Weights of a small transformer language model.
Size: 10 layers, width 896, 4 heads of 128, MLP 3584 squared ReLU, vocabulary 21473, 154M parameters.
Architecture: rotary positions, no biases in attention or MLP, untied embeddings, normalized queries and keys, value embeddings, norms scaled by depth.
Training: a variant of Adam for these matrices, 815M tokens, 5800 steps.
Each number is 500 + 50 x the weight over its row's rms, rounded and kept within 0 to 999. Layers, rows and columns count from 0. Numbers have three digits each. The size before them is the row's rms in percent of the matrix's.

# layer 6 MLP up, 3584x896, rms 0.0513, rows 447-457, columns 0-127
135:448516534547521509562509480577487510471487609437518479470503448514453491591481511420543518536493497499506538466472525500458505570601547429496434584533532553451379499509558538431508569466495467557478432484525567557448423487473671473487475461385529546452514494474508468507386445490538543522562505513544425497504450483423458426557505480467407436451469476533420471568501524426426569456510
164:523455535559463469521541471481464482430491432477572441552476438512475439447497604463522540457514601514505472524538447516548543506509437466522510492455464554438518474509523501455561438505475508596430481412445508532519607471545489534447511412513591539578432516522450550492521469470588445446526542457461588512519508463549515544513508565535580489475521497525607498451486570495450550457542
101:513511489559554513464520489534456489405466473478536512513536559581523440430516472496436526463479525487481460527467524526509499485551420474554446516406471489535563506542489490483523514570463494478535507508492564531490505516489503385466535628546557477538470496586460556507486463443471404465505512489528574443504535508509574518581458489406598444536517503493503531532475522534390574441547
111:494552472496433578497417554558498575499400540407585472488480514546459553461431561481507496519552475346463491546443467408538433614440575520492520416490495479428508480475511438440468511480482525490419509420489441513501428499548566507514412490482431474489528469481483546471501445396489535546496490407479426476471492531526540496571535510465614473497495524516542519448547538476519509571493
100:526485579489565552533486446418541550520536432571459514542521547521545486385525540522519524391511470488555526482514562511540464485489532415466490569545445494545541459513488477410400486439509476596406493542541443572489525469572426542489497477470489509562523505530517579471442556494469469454446447412486447511560584492496497546618551532518504504455497553480488458541489498578487569473400
093:428477538490566451502511520454500523442558493482507443501424545550486468482590480474404530442656470507477501505404429467457449534437477568567537540500556492460461517525469557389463552456534480477507469482496451431409525518406488514513527442397472542550522484567566481466545586480416590506467545550523522382461480465472480456454545496531512463490520583603410526518479488371465479457491
099:477505545431606540451492449478547506540459461458520556497469528502459414503434511440469426538520539442549481437428529519564480609468430576450476486444471569511558453499582415455560539502471513643430559526510452477499570496515472480494452437558458491611554481549518510431559486474484573561472482504606546571500454368513460527572573516566464487481502505555490468467446586537513639392562
093:432394474556508477590546476473575510516426493533483384515462456413440530511419511543452522468434399501487497455414442547443389510462526517510505478490520606417535440494509602450543538576493503551497546440490534460522472503414491469452482462448523547481354452524565452516489483390550464577619515503474496604527427466548512630620447461512501508502481580521510569465575484480460537534453
103:492478439421420499533416574431451536583516473548591492512524534503478487503514466523482427458524420550517443520558488552465492515526479483450489506466420493415498440447505554496416481557524482456572533582474501493625476498521483503515485397561381538516492514469507539460467451543424508527481559494470502480454568438549441484592529549462474576412512535467459481503516571427466476468503
098:418526621477491517552482327569510500455535500482575588560505491488441564577450484508558498485566528392637444479437507396442597572499476526567568514530548520550519483510532483612460560416478511585571441632485512413554408480533491505467507476433589493466561396510507331589453540522488448506543441508479551391514599505523548553438602595446513445537492515478448528580463504526565505515453
102:410510492570538401541611511538524445568505479577491487423553513413496509637532551437499533542435524584491444497518436557507551417562549452395473536473446594495477449551472533550533504505551406512492498490494553505502517515465498357488453439457539508564497414613506490496454509512505456506614474580490485504560545439515498480572495512564481505464512433465366545506562452471498478489505
# layer 6 MLP down (transposed), 3584x896, rms 0.0445, rows 447-457, columns 0-127
124:527596497501468561499494500543451425520461548506509461527568456490434539575403512441546512533471503524518564478469513570504503485461517484472547502498453592450527579509517540469537497470537483530537485466550440509511569523504517585458446494549504547416588489564535487526603412496437465521486553552479339596451385555585468497511430524494476532467529474475513487578559515372559521508500
133:451550512529497427525508472415459519465528495518531472425529522520489462455567406505574472510456509607498535513643505472538477463501442479537433459493508445413490471595492570540503526531516511573470506411553559457623529499465563598593516470496430530420461536532454563443539437490566515447463558574470498443473531478523528445452458500496585440483433584559507617555526493502530520501488
098:469567463498456456385487482565536497498446509416464490459534504557479507549447535518405557555517571470443536610482478555497525517495553509507486468438420505403445481555449481488443439512550522522486447452578516499552572370460546495469580485456564399593453557602526539525541500518580562446445542567479509559607470419552578561478460505474441585529534511532595463515437577534556502469459
106:421546482551415450505472535388569620471429497543474464477559445563541530485479441419519396532497490410564511436485473462523503507534486532452502457427537375575568550586441454530443536500548457513565481529469497507596433456468428549570496508452532451532500562477546543465463445537545526481455470527486400571469536462507533509561637455444553492463506468543503480494497510512605541534560
102:458505483455563485537596552503516528473490471497474506468451503486534520479445475447538470572455533488485533537521449443531440526444457463577478476524481521426520483587500480596480547552585469459610446447457498492482567546477544551529481427533504525531497434522515594433584502509546512603460475462469496406520494463576541447542519502514434483539470515490474483453428480515512570558520
095:478462567497426474404560556481481482589451477618429399530439528483482486455394545489532544528507450509411588555531534511404495568536461553514555411462421504504421510429575484502499411529510560496459526505489522515608548563524484550524451534468450524491502580457445478513508542478456483555480467492388498552493542419411497468486560536606501587544433489384450482487459510468480511594484
100:570500461533552503627510597441469492457525607592526442498560441486471481525544473485507476535517500502486422535563510540388455457512471388544546457528574422448411519497467461597469418599490480424546444424563544537521500468460520506413540549552442385475438529417474561495440460515515459533507503578433500498463550549464565483438430410465423537456473535576459537459484453501433530499473
095:581448394494463523530454483568455422508474471568457519498507565458525517507511440488446464602567396469465454536433568612467512544487549453513510500614462575578494482432457529489456467413559494519485434454534494500515511524534493553413585484508559446516534468510472508434532535540653459532508525488514519537473510549544494543449511514443521598539538538450508592504513559481572490500563
105:549495554443477534460530529499454460566463470509595557518497568475525449524512441486571501537591565509516496526556491488560564445503502566513454500524494453483551596479479502532530517454522535490584481468500539658611496654399446540505540502509395484565497511566490569433446495468488429577552483553487560533484469539482511485524513488485510537414535461485465511454550463498472477506549
100:541510422486435466524511495539561546516478524445544445476480562466439480524417484464530534548494526354612500451580439477501476507473471588497569480525449628530430515478541463503413566431539532504460525598575673533544522572536513498518479525490537531536512558539549548569404505514510340553497447535496409566390503516495483518488492452505549531497440454478379537514470376514554442523519
102:547477549508550504570576551527514527559499426488553494498501573425518395543488450514485556542485493584470480480567406497420477513432528433483491401469504578470483526545460513484534436564519482470532472498492475453549561516526469491474489516507443565503594558489512461500494508549461500544525435539477495507563522508439532522531461417501419455462560501454411542434391506496434481562514